config.yaml
num_hidden_layers: 24
hidden_size: 160
num_attention_heads: 2
num_key_value_heads: 2
head_dim: 64
intermediate_size: 960
vocab_size: 8192
hidden_act: "gelu"
norm: "rmsnorm"
norm_place: "pre"
norm_eps: 1e-06
positions: "rope"
rope_theta: 3520.0
rope_fraction: 0.25
qk_norm: true
attn_scale: 0.125
bias: "none"
tie_word_embeddings: true
parallel_block: false
extras: ["local attention windows", "paired heads", "capped logits"]
init: "normal"
init_std_qkv: 0.0433
init_std_o: 0.00699
init_std_up: 0.0433
init_std_down: 0.00255
optimizer: "muon_variant"
learning_rate: 0.00847
lr_mult_o: 4.0
beta1: 0.93
lr_head: 0.0216
warmup_steps: 0
schedule: "wsd"
decay_fraction: 0.338
decay_shape: "sqrt"
final_lr_fraction: 0.0
batch_tokens: [32768, 65536, 98304]
max_seq_len: 512
doc_mask: true
train_tokens: 488100000
max_steps: 7464
dataset: "wikipedia_en"
Each number is 128 + 32 x the weight over its row's rms, rounded and kept within 0 to 255. Layers, rows and columns count from 0. Numbers have three digits each. The size before them is the row's rms in percent of the matrix's.

# v: layer 9 attention value, 128x160, rms 0.115, rows 44-63, columns 0-159
# o: layer 9 attention output (transposed), 128x160, rms 0.424, rows 44-63, columns 0-159
# q: layer 9 attention query, 128x160, rms 0.128, rows 64-86, columns 0-159
# k: layer 9 attention key, 128x160, rms 0.109, rows 64-85, columns 0-159
v44 097:101108166066094129154137142090150141162117140125103168166170153099074160093189118157127146109103136134132121191105150110143141181134058166075163106097121123075154076117174126158115155095120144102166141087189161086107124154113144166091105117129132175153196145136128080070070121107179210088123100086130177118096107150124098142140085100102112168152084121139106087172062151105154220137145090141086093129097127145091137132137127067129189095144166127153154155116134133162115107142126150
o44 087:142114175077140091153163141144161128078167136064134177100114085087117140112156146149129121066107116164140161164127087163147100121161134110208092127133193099096079079139137113084154138151089148067202145129160091144119112099096084149111118150117178117093101102085109173086171126120152186125163124154180124134118132113117193147157104113142153056123080151147087074143101138142141097125172134099090119132068077060111158153159103113161160129170153143103120148142139068114163084078140088
v45 102:082101104152088124197137103106095181092144122149109110158132147059129120178097085143154117153175095123141134172099168112159131126094126065167113146150131115137140153145165136153141182199079178120164152190134109080112065143218141139113163199113115160172136087111135133107176148143084150132096102107117111133140080144122188103073111112079179150146157142089155154129117086097146152149213123106101095142094123083140090131078149090136126155115130151084116184172173167088146131124127143
o45 086:121117156115124119156109105136067163137153165146131051158140157052126107139117137096172142112103108173108116196111084141136097181161132071110083170103122130154086092134150053135161100169103112114177177120131115122105109059139135145125102156053168102114137115127079133097062181134150174091217126147093078136105104157174135130134159159137110123125154086157117168138154050164131114169159121156166132120118149115179141143129143138131127118144121092068171175170148198140121121182169137
v46 095:136151111192140143148123141105163151111117119154097166133132098150058112119158074199094137116103111155142146139200130132146098147084129102121066137111061180168140143212119111065116145082119139172049106131105121152132180150118161140174158083134141140182141075108127144142141119109146168111181158123127100101160116138139151093152138132125151122090142143077137142134188072083154084139174165123158126108091081151158053232113081128149158119150055154151114099109112148122110155130109131
o46 078:179150149174066090093081102119109150097146139246101145139139168155147092135097117132154087111102116108165112166166154120065147079107161139123089160136091099180133091075138104150166089127109153121067122152138111125133119164118163127130163132154082103233127120141147133130117134073108045143134153126086124103077126113155094049107090164102117112100133127148108146113150101096097151173147136088162120137087116139179154110144108120118116082153128080166070152089192083149122156092114141
v47 100:118168104120145164126142139169111074171182125081133155136186184152179103116095118092035161156177093099067083110145126083142115207124144095118118118112135132084159115083175160115108087128080130156146144105166169128144058144155100122087120103044162171152163076126123133144183110115205143137159130170096131116138058120180158118124122131124059138172132104122116078149165144101124114090131089213126154109070124124156159099118117129118140134106114134114103103141092136141136143156131085
o47 075:147188160128089097136107094118106118144143130159084118190109178154148152156134110161124149156064117087162147157166130109195122125064172180139127107143135145147205143183155143158116050149137117194118195143138182134168145156088144081077145156100143163117167111125106141137133108164140094157137167045100109101127095130143101172078076162134069168123149136143127156106099168149149116094103138119144187149114145176144159100149083130112180188179108104106170122090098127116068108151122111
v48 094:119157131141101139115132123133135112175155124112115131145148151075104169154133071182040173138191163151107172160086092115093154090180175124176125122158199116139131094063122106114145130191127130103174136053123104108144079112102153081155130111131145184129076092118112135184162108154177142191152171138154100139182131133076078124112180164094104094108126180164149089087138199157141160117141122132136122143142131070130143133088148146138113140203155080159118167135137169162143098122128090
o48 076:117212116142185099170137148095164050134130157100094139146141128124153131125121084129103127129074119063137111122109200097103122139112115119115108161181191097084140166167152133182156121086094121131097142207096195139188152144085087152065145142153105092117080123172151111109191098118100109207091153100166115148144117138159177099160145105102153106118112135156129087134115134091151077106140077131110146169108070096083120141083105189139124135158143138085188104085131153116145102119146137
v49 106:135140157112147168108116162132163123076098180111153126125128119100145069172148111149159096182144158118064077115138131122187148083087134163070097166144098117081164172065124131110158150105139147148168070173078045085132071112090126177162124144097111112180119124134135162141130162093095106098190138126108155151145142137089117100100138160164134111127077127080157107139150159108098101162170163131169204104130109109093179118097150182103089068169129185140139113092138098193107150105140159
o49 093:080103132157088152156131103191132108130129173100166102149081150124156119083145142138187074124084092101166100145164087163125158124087140188135168118119146119159163131109120115171152093145086152198129136145116118135147181130151126114177092142135083106158148166111113091164061117149089070173158154112082110145144139140167080139073104077161130151120137125070106133096175143084117186174122125119102138118148099107038155175083148136065103077147150136114143122140192106180064085119105164
v50 096:136147127174133190143150174097166107092157178092130087126140081101133151171157153138078140131120123143134139115105146155127070145098136154193139097151208112176118110136124159176134103118089113156100179224150151157114117102146153203138169106176176104101127159113114143090116137114092080112142134140152101130121105115157133131132093096105088081123137129113155138187091074042147200123133112110158147128109072182127128191107137138062115138173135174144143119085160093108069163120066142
o50 079:108097121143123108224113152171147119092150158092100089133121122131101140099122114131153194080094095138167126124103136078139089135121089117140198071153192129152164093122114153160072082103117120109154081117158174174114151141116115155147134184171118133080117119070235148105173121180140099122087112139088121167146087089104185126116094136102101064100159133134110104140108143110106166099106126143130184158090089131078153096135130144146117133176160120144072093124203104114127074108176098
v51 097:100157099111122146132155160079165164106183096040143167103116121116139133095153173143110125158145100102135124104113108121166182170150159148157085154179159103127156131139098032136125118142182127125079129153159095130172105143081165149108165105148181218122134105122137108148143137180129126143153157171146102162151153150106175072086126107090135201125137136176139145100128086159130141096119155165152129136107076195150110154136077135148146152120139073191151127164213167101091102073145161
o51 081:143104186120115139054123095081138120134097062137108116128151163152145159087130118106142156118140117154115116091165116153108074144150138110092113120147061115126170092077147178143103153146141091169113093130188131088089101135049111097154169079084200108124158091084102107111165155072162107112084110191109100103142146113103126173149109123202098108166177157125086145112221117115095113151107122176180123096128156140183137125171110143095196184129137080132100110140142108142164172124124149
v52 098:148142146163144087134126087083128112147184140104175135107144176123104122131135164152135124081186118149099142102189128171123096084117173124116072088110171151142174154073132151167071135158162143048141089178154186121097122133137182095138144129143169150082097086063179168150089118119130089149121129113136178190106154101139135135138101100155123125107135103150146135138127121146102204125146048184190136165142111125126159140181146112127138109164084056150157146161128064108168148136150058
o52 088:074130115143121079162135155068171121090160115088196177099185140112112141097106179106160174102138149100088097146126155149112111132171187071104119161101220132168121122107111096128126073075105152064103092146143103108142093108079091074117117127095117143132114130132117130165131185083142103121148139117155119118110116139196125158146111124095122125113157174081174120155113061159214151127151119147137131174107068142151105112113052096114115162103071108101167146151136145087113151146175191
v53 098:121136117166113149118139093151130102164060134085147135126149111140134149182222139099088170075172121196123122070118143161104145108090102147171108064119086088135113089124155135089157122172157091132155126154142170120156130130108152116106145130138115097091120188091175168100115105135171143159205158182101123125116114148106079122086199161109074071135052170155162151100150103177112111134117149155123131066160107130091174131100146138128128173110096178118128085096193143119158182127160165
o53 076:143126102176186251063131117129151142114135117093141090148130099113156131121133118128149116158160134173112152094096076170137083141079119119126140127119146129166149155126168146148140160173120107127129120118185148122112142101100087166105160149108113111104105102112083153136156138172132143145140119143039087135162056142128142073154086078158095172086161137169108132122184131169133133131178071110130150133087115186138078134212113171087073111116160116152210061129141146153153169144157156
v54 101:199068184142132125106057114121074063161156142094144126135180137121129113096049111142130139129104109134069144129080103129149165130106142123184197145149119148131102157161098131097161172098111129138161109116122072067098058099073071135123121109140145114082146154161135106103123143127087172154168096130105168134136141155148116138090120182156122091179063126145114094160148084093151180078181137110121130151175100131097148144061141090099122104115145115098151119089104161109156159191192100
o54 070:082129112115129160116192096081165108133147149050141135106127148132165094101198087185139103124112106108100104089130096157079113167116065090159171216122137126131154142144158117126077108102138127135152098096093139180135087099100110140103069128149113146130161129152119143129147133132099177144183113015092084108102109102176129099134104097150051141091121156075189111131097145200127108106126068139159149138110141172118098125132143128066077125059123156172146154149129158138122102128112143
v55 105:149113151147105150135063073139153130190087157126108078168116086145076103160105167131071085119133175144174154130164075140182110130089141147092097121159131113146074140142096186143136145134135135098124170070171141113129116120118198169141098153156147105140123177156082091170123176061090109108170116134130145128152088168091082113105156171202158146162164150159181141089118182094102153095152139132171141120123123085151069137129161142087171095117159097146175117164122085096071132109184150
o55 094:134169108122175109125104122108107151169164123159151115124138118120156142108176132131155127148098049095076080119155111100090108120168133103099098131160163125104094119118189105117146139160119111151232190109121124115113095146117144184125159128134183116059129131107085062130124092144107120108133072164093092083156117150108168138120190100175128127212155165169075131061142093084075104131115086149089123123152107103141104115128091192130198050101140107132104091134117149142160131192151128
v56 095:126166039128116164064117104157156220124128162155135074079080133133098103113141131110157196125083134145160181100128146100157141152064080127147128113096152135112148129084087143119118101067184117178140142115116128137141102147125146144126133086072140170146134135100149127161084143198150132164130160094105056149133123167112127119137119104133119079073077137117106102198167178111147132074172164116121112142129085103045131120151146180134148128202177110164150181098130105146122116083133130
o56 091:167156145108121142073141186127097108105140100171164135117112101152097088162117114142102112096199123152110136153122136119131157059156071094121138167062093163139121126117147163094103100147175092112220127089096184117088108092182152135109141108163143101199165082143149149142151117131187165140190102117153111134149057170055089156112139105161149146110106121194121087098050117132076116123165178122150111080138139102117114127185134111088104053104121125131135098143108164131109121164111108
v57 100:170148095193098129118136199102153111122173101152159081150136139121165101147158124168173123101126139148157093102099099081151096148138158115119140134144177193165147102098129129169076099093078185162141118129165145125149159170122158100123138153126031093070115088156124077167137131164086146132070143078130096105123140096143077087080077117120139138167084109127119107112119079134049082162097098147116133140170138143069132127145138151047101113088128153161109134091122173125071196108122142
o57 084:203148101087117122132162133112114135081180126170134182104144120120134111129105136106133029116136147130123133141099124085108062134093158113160110140163084087100153163056192131163121138096091169090077122137114102149146120155123139174162166146154126073124122132149119106112159132052116042135136139165115170097173128126100060082118075137135107088111149116113101134145171103106095139180112116149174119119151139128164107183183147129099104109108155145150064149057128139151123225114079149
v58 101:108133177101126132159104157093095095070173081137136094107192106112142191131116169142088082112146101118134128155176109106122100122104083130121132159075118058161203058176145156115075162112150059144127172160104173132057083149098073131129130103124127183137079078080113078179132131132123094144156102121080054096089162107179163123093109174136100091124138147178129107092092150135087089166108104085128142144085151118146141145125158151136168095136110064132135103143146145147126109132104158
o58 084:159182123152078183122161161101128082166156078164122169130121099103093153167142120153116081115162162155135175164116116107102108128185114071119118200131168185182136140127156125071144089173130153128199140173139142076129116104166142133147134130096111098146135081116129121099128147148148089136152144150137156052166081124064106134122072174240084143105107132092140145079120145146058125121145116119097108097094149159132152190189124112101113166120131159163141117098140201160115144150141131
v59 099:070093128164119123131085125105125145127098078187123132152076120142121139136109133091100169128136167140126146128073179088080123115135126179113165141081128144129097113088175174161128125122171090143160116155139125140155097153114148113159148120211156115139124097165144215147054127084096124102084102182133070152075114114107125100138135089115225121074137155087170118161108136130180124111159133134170106126169154136182117144044142105143075155115103175139121049106086135086141171100156154
o59 076:154137090097181116158094136089178122175091169066142126129108091124055104139106100166090098104149130081129102109095110094126075108112125211150152103134145130135120165181102112074129181149159155093136172098114078121140157143173166063101156074163156075129095172165145146123138098138057091083085147128142113128111160132110097147139150131106126136201096130092102095129110160139075155131055072076127108121134138129131103138132145152164197083083091161094090119125106167133170150143079099
v60 099:137131167104093156163179149112026140102135124123096124186127104112213137147108128135151145111131133132089156104180103141096162093153127042086136124173201088125122130180099169160145167106130144137083085087108115164155115118126126106142095147146124075110081158100162121101125099194166111141125136104178143136129141094110159136118132116161125190159134129171108142083107144107195157088140172099102107133192105101100113116132074183142099076079114149074205087107130154112104166095128169
o60 094:153150168111100132173161112122124166142096183151121098113069168138128095118093156150165100123108157109105166118110110184147104030062172155140163070166108145132178092167092137150180166134125146143075157090126180128129130125110108142113119171118163140120157162026182118079147136095139058160137172192136147143097107153095115119129099170124120088178128153114079123099108144107145177156136182124199132167112116111157150075176116193115135110140152142120087144088102121108121173166125133
v61 102:098131165141064102118152133091093120096077177117101151151096154112139154115136126107100141174101144073183193161150107112132207147113138124102120156168093077074146132110138108148142153199136143105138148079175130115075100145102121127143163104142128171067048142134109139109118096079134077160135188117091158095123088090131110110138099124072092106086191104113087127127127165115131100207132124150153179134106162201113093165117076094104096194193125106170142110101121133149113145127161158
o61 083:102104109115117106129078150143179121125118066087130116112143122104115158131156173077112164116161141142126110154128149080118090214186087117136114183133127141070093088106103101147109152160146143085095101146185144162184101140026144133118130119125156131109050149162095096137097096101174090111107146168152108134195115088099131126119141157069101084088153125170092134100108109074126108138114104156080126151120118147102155144141101134138156194121152048167181172130184053163138148109104105
v62 093:182175164120134141128131089115125143097083167141155154109121123122145093127102186115158108157080098123132148100083144098128074160101098094166122158155067110096083087142120091074158057132107094147081105106080128123135185123180150156169103111127174183107150135152126089136136163107153145180165057130113116151124108145113081164096081147045096099150109138117120128107076119105087176116068118125146117059170057138138152111170098124170095112122173117097151155092097046153125097128157163
o62 080:163096123181066091095133099181086161158048097168107130116084171167123120155142107140178145169161111161148142123175135158113137105139113158134152148133137151136165153128095095134073083190110059161146114100122148113109146111101122147064073076111181144131093125110144140146122114089148168105172164083091058165172096121145143135099097118131121150117127149102155120170061149113103071169125183147132129122127105179123201073178159137148101178227091128146149114138165154127105102123113127
v63 104:106041149176144127129134104132096174064121132155100162172148099145156084139140102069143074151145134095098088144141160187202104096162135124111132097108126141165064069157100106144142079085068110089112161114112177139116186128090156139140123134115088122158152108173147149139075123183189162136138120158160120128158091101049131089140140096157143096116133077178100117076125097112091165157150151148158135131165123097181193151147150152128142108100132085087161206080156112132134109138113130
o63 076:073120149103092110175143136145129115124112148112087084060098111119143086125071102136159097128146046082106081182143143115163118147144072154127140081136104078127100075133132175148203058120144105147186163107097116099119083135150156102078135159152126145130139181146116152098132133134093173115117132115129116168115145103086088166174161109139116198124168185087110137140101115096122136133167127185145120203087138116086161066098171155134169076099121125073116114179131163185125149139071128
q64 082:133142080099156138170110121128128150129157127099134084158082106080105101137118125091154194144107092135193115165162116094114161092163138178125153148136154158092118130115086091112107181094123128129106148155184135082096101115194127121131115172137154107109128091125219116105121151094102080095113115152168173115154077155111195127111156148112144110171131153174119153144137154137148141107153031154093066136153139198116138168079120169175206189153118084130131158101114070100132100119205127
k64 071:075108129127128120135123151152131093123160125054071125164098132124170154181171123121138133079125090081118080140110101140088158118128172131136107091070061178133161151107088072090187166100159128107101140164104147170112083157103117091136090178120180096116123139179140119072134154088101148094119143112158112102145145158142156067145117121147120131179131083165094116121156119129094141112167081122087117143129047111131193165160087151120132217168147122141105077097152136160174089052117081
q65 079:146160066194114130096147106188130129192089112162134183152124158069118131067078119126082096102118141167062089130123147132187132112143109164128138120100156136117132190125161141117100125160110143185118174110141159122059123153151103102124113133074087101054144171154104079110052107127114143108137173141133130125168156208170133046075120153129183137090154104081103155114147124116123142144167098133152150119103159162097089152056142146112074127105112110104156143114124139156079167124092149
k65 072:161076090127114087119092110190107141160081079134172094085199134116128139089158114099103172105110079154135130138155173134146105140114093102154098166163170111153124140092156109103128133198116101118109104144152115131158147155109098147066110041088135132178112146131090114156072137138170079117120143066171091158118177134143055160098079125093171115064178125130120070129078168061146122133118100073137140112134165130133140113080176157134119065059097116145127164161118109123146090135149151
q66 069:171092114139094183149135097155147099224133112141137096185136152116154150128076067123118112102127098128094074174085145122134099147148137114127112146139099154121173203086125131152099078096080159127127152099160178109072163165126162077163093127072090098154135166139148088127095127094153170094112138113185160156168121139113026098142154139134096089078114093138169154105160181159133099119118062112124070099132134163163149173044100135140092122119134125092129159126142115149106161105130173
k66 098:111107122096055164134093098134179136149129141122097072133155119122144167096086111190173122149145087147136193155155078176163090140107171106129140139074058119125194189106135134123128117132103142162113190079147169163102176058127129098110054120146126143151119122118191120112108112136159147149129124090117092117148089157140121100140081085093152149173139142141118118121080098167083200201117136115149120113176124128112099158129112058116076173146162167176099166156160155105089175127135160
q67 085:142164087152122164096136160099122091106109137084168125142100089088165086169145129177148067088147130081184157156149150072113109074160125167141079143161097160101141155125138130079155175127112161121136154132114108102113087122146136108126148160186175087157164130118213147114191119097090121122102157136128143093165106107055172157184130130174101157125071135137147159116102196158162083086101084099116114107101118112101189160153077156171130191119073104113128146091130134069150096085156109
k67 112:124141126134071163094085183081114108117103102107090140154125171141139089155117117129134173110093116111113163187163184108173103043107193089200070073130130126102151049142100188174075147143114105112096196148129182172133127141151118122178140149134201132192119121098208060081119127111083136118130130109110105139149135108058094151137150155112163126120108103129105146083171153135162105102142151124131136070108114114140133147133061164108124126140134104118119114128184128114098132141083146
q68 107:169104090101096153189134147152100166104142160105137154145132097142141150177136120118142152048190170166145169084162104092150108149112183180130123068146170175132096114156140121147130146113139191080079166125098073082099126135169106133117085147153200145142116131126218117105110140103104104140116158097097126137102092114101133149129122182113157134154150143128118177129155187083165197099076107131107073110165155130137115092108105166134176111146070077142100179110146117119078129145179059
k68 113:106127142063079140099105136145138160157098109095118097137142144132136112150141156060152163186119124129135118063183161097149121138152124147096192112145155141170131144106126165228078069119134108025147130152082044122104134120150121125096131172117163156162112061159145150153082200119158072158135118108150165109113141112120150148142133131136194109164174166151118101123105151063142106125096086150090063158143142132072116110117141104138163107098098099091118148143149163122101126137153054
q69 121:142131103137169115129246135110114164157137152121127161140106148133147136132175097202136166081138115144165195133139151096152076105081147169130120128106074125095137101159170123110151123134119166121066153130149172154155150123134175145088152056136160151129067111109129134145150100165157153109096105123144153105109110161121180116106119131133159067154072135126141192085130178121113150088234111137153109084149116128134125066090113222153135152199112143121121137129211140139103121135140150
k69 097:128149126154127091076172116163114168140151155163112143120077163140194140122125118154142146110142143105158087137055110134094102103109175157123108107166099119085104080141154057113101136136168146148090155168119121168109159129097112092086137100116160132175131170091142063096095113113167102093090134122110156056136106163167088177121181080186143138108103134111145135124059163113204153078194109111155088110103131176142203124134180187126181123149077123122135133139143080131108101050130133
q70 076:158137159143082112108139099151129068128136129154151125117136190202137119142165135136098172084108123187113175129131169140122119139071122166132132067089145184127146170118163104134105115087082114175175107166124157101127097114111148078152126157149155095158102116121127063105118091100075164160174129177131065092137112145111116137118106173099086192153105121202146168088086142082114222095125133167120170156135176155082139132132091136067169112118173072113160107089171183103143159128120125
k70 111:110154112129168127086150112156135135135129143075182111130130107100099126086159115043127075111093135142131167093086105134106086147088155165155172053145128109175049164089115143032160184101142099162130167172123186125121103107095119132145158129124082047112110138168175183132106128181182142144121107128153141112161102157119135122143142129144127141166114147125142164142108148076198087097133126173121150138150159102073146156163123169142108118085169125137142183170166102094210162108146113
q71 106:143127178191127134113195116127155203123162117125132125165143189131131114134166141136144143113143110132097127084164067134184127109134068118115098215129191102092144156093137103149101126161093168106130155090107131146106105161095124150150178161147126192097134098122065130121137100146151121137164148130128114154129139143215153101076142107120112124168084113157098131134078082146109131164115092076149154127093167135219112163169098121112100064069127199118171170134097154143124139058083107
k71 097:109116122144164137167129130145180213080118142105131119094110155146134211095092119159150121181209077109145080106154141140162116107144115187082145175145137089112127119153104151164101109107104087153124113091092190067132133107112162103096154117145098133126098144154118118139089109141110109108119142191141134180123111064099150101203116119144117178210113121154102052121125144164094163130146100115159149140123180126093117069058124130157150104107079142122130167139126223123154166096131166
q72 100:142104089148089142124164113167168141200070120135110152150123142109178128119091059145140128138163105173069137096138160132131141182134141148119151127101131144153122205137146133135194114186112166102126118152156130129064105138158100155176087127106108085141146147134063127165077119121098183123125183130126142133131121160116180080106169102130088072089134130057147197129134150113085122147150151156145117116148108229123077133043115167117081102147095116174131119106117162167062165141093140
k72 085:103130113103098142162149166148170110115094156092111130101088194113110095137129114127160135184113141125101147115145095095172156130116111193093158120101178126156089092172095165186100154119112111116215155159113130036097086071152121144146078161140141121133150116098144130159120109173097162172194115087082162109113079130142110157188129153126142174094175169101145127163157119104114140146135199180150083167146153151089108133123116133090042140208142075125147136108096159153084124116139095
q73 088:155142090163111136087148144131175185085058097109112102140142080054129132113105128137140145099153132147135147086146135123125099110139170133163107104128064139101207157063144114107172131116153104132097137128148139190110076133144079111138135142116169108102139122134208178077154106055111131119085171092142141087089120095078168093187089173147146129148151126156137135170110190129143122121155082117136106081092114133137147065198084144178141190133103110186083140097143096110148118074104158
k73 091:081106135122075163158147119101139143113177132096105108178108155128116137135097056190151107117171129110151125148115083155151123145109218124110129093096096106109159093150091115136083145075087111136096182105168192186123135152147162076159155132125145070148110158120211125066146126094129150096107140149174119082118126132142171119090153157114157101241110096153102148092172123179094139111147139104120133103109106131147153177165104128123112218149170152126092161139171156114083133079119122
q74 050:140084137118113157128140135103168154138100124121121120174097145126155158145133144134090120079090192135097131087121126140100105135114148070137050100167045155098164079086102184144094168109155117148069146105108183141132133120080102113109102121097154181121122152118181115062188101066118196127081127132192109112125158046103145076159124107166110131170150092178142151127138187174139140121128063107101161108092127128165135113191128126164153170123205122140132119086148116110144142083096148
k74 099:125167172149107134182110122094146152055107073124079149167146136173047043104065080176143162131113120119123114111126053158135117181104148179131112109150093076118161085162073149145093174144092128202131141140137172134154136137144127093126146107195184094124139131082170129117177117133067110110109108113132091134129142132169158126070131138084173078174099091133115146082165146148099128115144121092160156104153145150124130119152134155150135197160140152168084126118134141133099151080149194
q75 050:124102114103125085145150101116056128110179124148081141095149122115134162129168185128106122145205078115148140143079133164129094168094097089160164103134186078149086099148099152154227111116113149063168122112092137098128099134145144167100152116103100138105108129165123142193133106211137134175154118127082175164111085136102103132097140085122121069093077127106138148169142104120148160137092183179122043177154110123129116100093159079138126080166110164100105103137113089113141121194121089
k75 112:115090132131184081131117126175092135161157145136163122127119122089159152170148147041129124090159139132188093161129153091106144170173072092106132136139155187099096148073135111087208119112121174060148083164120061131072072147128127165093077134067127135113108144190080164143099166162145087158143088176161149139176146125124145099120116105128102118115141083114122147148135144092116129127168107114040117162125085095126171139133133128161136067104098107097126078103152085127129069132121073
q76 077:084163146117113138157046140125169173092156076160137075118155135112082135091121132070148142200082070131137075143173130100111178088173079101095189196170140147089135122076151135130138120096091110148159156159151107141138120118123103139127129143109077119076108130094068187115137146153155100142119094162102120133172125119119108114117168121121132114115203150147131107161137055105045118131159128180109128132086121111134075103082114129126114063137188095146127123101063065176137110121131150
k76 099:121102097153085118074156158142131144123120132139163130057160111089081113148175144116145141184158038145159186104147085152107175142097051096142134157115145155138107131116148143101093110151115051102118137188149115127087113121135172154134085144134144163118086154077085111160083114182174185166154124129041161051121126134123140140089133091132101090068133157151113104144096155138103101146113178159107145125139150125132107138167127080146087096094119076150122116121060119142142123189205132
q77 077:129135132178125103106130127142113105104118149074068130111169199116149135191094115175134105100183098176149150165109109157136064115166125140105139167158120109219159105154133146141137069125164170078120138147108112182115121195157100085121125146138156168189155134115158159098098110100124165079118140136110160136089111095123140140139091120132169094178203123118141133193067182159117121120095113179159153101153137080142158173108133099083081157144121120097161210127085178118153088176142123
k77 097:133166086165128097152097097127112119088136126085146165118145133101111186170134149078131104126092154152121160095134159110209117112099166159101131157120153075097103096160153107118100077144157121121098116161119097147144128109176111127085135232136112173130171123055126101114153111182100145156161115132142097146131181093074074178114137122106101108148064115113070109123146145145172106137229172113111128053161118064115111168111109121099095128143153187093126173082109149152131144199140139
q78 084:182129204138106073122138137121125091138127099126091092099148108108147144120116107130132185138113131116152169192091086170136148119102131181083144089117163149155168075120103153072220167074095159079113113108133107081154123105221146089107127156148117110076139112094140174138106168108057174119142099169136165105098097157103072168156098104112130167104098144166176128110123184135088117098175086129118148135125157108154151128150140126112144189146111167146112090145157167091122143202181156
k78 098:106107097128100122127173091101090129119162108105135161133103129156109081112082127089106127145157029141168125143120075147106148192063101153089192113082162147113149119082142171144192166129159123083158083086152100075133058108148142086121055136169160080128154135118078153129174135082082195081106102096067144121141143163090139186126104144137088128116106133128138110110089128154111207074144085130151134166148102152135093107166159152103102127124184140132115174136111134119098117121111082
q79 088:117092106130096184158148134175108110100175113089166189156144112083158082131139225094100101109155137059132160153130120102218132078080123161076063157086143176178076127110142082118131184113127119174138123090132110128107133169115110109151120135128093163082106182153130098105149119111195153091117160151197100211131134142139132138112160111149149159155096143155137145075167126157145144088150133096151144137112100158147092155081170084101160131103148107103131131116149184090138188137121128
k79 102:104100150150142139133156112144159095042193098154133112118126151093145074144070215153125112077140108133104169174130132090148094114074135167090137138128154127126111040139124144138166188169148111154117136127170166145206106183070170094104148183119140153082152130155098076101165134081121146116142173150135161145147138128057161163116114155130100134161061098151065177071162107158151091105087152137099134134128095161096107096130168162143132170124096164125192139162150132145127143143131127
q80 118:134136117118132176190125125174156125103161132135113117165120124116120097141051058076160181135146083187127156122095094157116119088103135117139192120177138123127085112156130136165049098133120072084192183101133181129081142109158081103129096146121124115144125109076215091116127156097161116171161109138133117137113157137152107117147152108098181083149167102104116117098116192144149110128176055098172096180120134147088133052119161109114108121087132141110129121172125157148121189128147203
k80 111:136080102101105172182104122161151116123069138200168076111128171112134099114098116118111075175158127075089161166068105088107114126092146152173171110123100169111136171147155157154153145089155111111199168138149161114112148092138140156134131093101077118139117125140152121121129127144179070102162121060130121174188145131130087132171142160117117170136133142121127148120099142145192187169093121118071100149155185111134163071077083062110121128056138086078183135167141146143173170137153150
q81 082:153107167142130118108123167103144103120152171120077124109199094147108141098086112133108100143127165100065084162188204172158181133182135128160069141107097108128176092141134139122135147111138165174144216114117200153089173091117124117120181094113085144142099107090054155136163066149093170138157160087155130124186153128090069141146128104079167148139165112120135127137142143129109161093143113141187138106111151124094146106133141134158135091104100132140080077151052158113188075137103159
k81 085:154160075126153108101146159157102127092119121129166232135151171090081103142104143173091138120096182070139146098082179171140083176190163086176121138103107120139163142148138167122115060160108149129100134073108171145095166123106125162160118122133079129125086107141175096100075145169118153199087171133093135113134101094136120137085089127186150127118120087142130100120156090167134172153183150191142157123137114097138128150123133071076124108135086174092141063156101176119169095149093131
q82 095:158141174101140103172148120119129129113151159082147127143171148116103146151189174176077111146158146130140153143107087080124090127115095121126152161077051188096141135074137153084170077185137106098127158112118109094122096174113091157141138138133125141118126171138139096100116167131106123133051169139136163081082174133110047130104117132133115150112152094143172140166097059154124129093112155091141121090133054126203068113133164146160152181186116146115172175118117210114127099084096092
k82 104:098136159150115102129178108099124108092168123129173089124130092141114113168195181163116132174133172184140209136143111179118113133097190128135119116146127125153103140130136132084079069184071130143094151065138134105134130152137132186129122141132125151105119131161208111191119098182147162155064157119108144099138167160130105105093066156121125160140107138083114130088109179147118147106170152149089134090212191131195085190149128157098140156132103173125109150099171192157086138141144104
q83 094:181064175109156077171105171092110147161056130106151125176135122126155110094138102151107099165134177160115132108139103121106159103139126152084174140116196114065183102111067134121172105187144059105133120153123159115124089180102139106160138094109160124120139116143079091146186138108133125109073127150200146117135128100120122120118085179126111092126093111135106162132194192137141159130122125088113130143151140133107132103137150177135217137174136178079150200082075080117128089132119071
k83 102:122137100074141087114173140169143151133174139182174129097155127102166141083171116131141062154091152099129080138150143141081182125117129094176134054138149141133112118119124146066123160127043099140151206109139167145130103160166176116141159118184108131118176156136053166091147144125141149137152126080133125113089123094091070097148176099084138127141094129117083093149163224129168189119142121156080072124074133160122131140140094133117152131154147108150153131152193134092141157101188157
q84 087:152083123093161101109132180162162176127186152108196171124155111077127090161099177078142085145121092151126151097163191151153103125176078149145140157084208159127162126103147180112173076134127136068110145156105132127101181042154108127142152126123126149165159072092160135132152088099164151132160084113104143133135169196118129159104107125159145141100175146107128128124029117127137147142181158131127129118133148133101102090189160150093156104108096136117126134125114097122145222095101156
k84 112:117171154141126100145129141103124160150139084153109137150112092123117111097145109168083094164207156146107149136127167144146080006138116125155124128119177105130111074161112155100155143144167147101141199116070142139107183142141169139124182118142102126158129085123173151071176117132127112058122095231128105107142109103087128137131165103137163075137158091134062088084111126057116121142095108134138184134162101075098127089131099140183143081127063122127112137166184133121087141117105123
q85 116:144098133213189056130113148162149121080138111124167103146119128143153073075059108088157098177161176116093140183069154110111116108166108187154165111130077126124132153080123158093145100153110132147129102128124170126068071128091139094089116158170128154149103143129107219061183086117125158128103178131118144151144137117111170113130123140175162111111124126098135140154148123100055103146134114121117120096120132070142173125202173161151095061189115126184113090117124143166135129115120128
k85 109:166143087069089034117104081114146124114168112168116132116133153106146066113106116087100135150100132158146129081137116110140103112122105100165152095116112151070082146143170117129160170158106112073128117132104072144185114122133124138097038188149214149074155162109125103104134132116156146126132111128136171083139127189110170165129139156109191110124106105117106115113077172050072063099126153075137085100109052085132168144140181140134165118160140127107128138155123122122159105102087083
q86 092:176142144052144065148090118170159140110124184085129148118104065151087070138121130175142099121109170110148100131133126089096118135118096155106084113081095099153127161097174082075138149125111137145156175111133072164137077146098132139134185148149201144108090092123126159161144127120067084163131134131100140058088123122114093164167137140077159109115127155115107118149096163083087118167132212142132114161152110115177122158188132147184155146127134127162109111087153187072150110138037110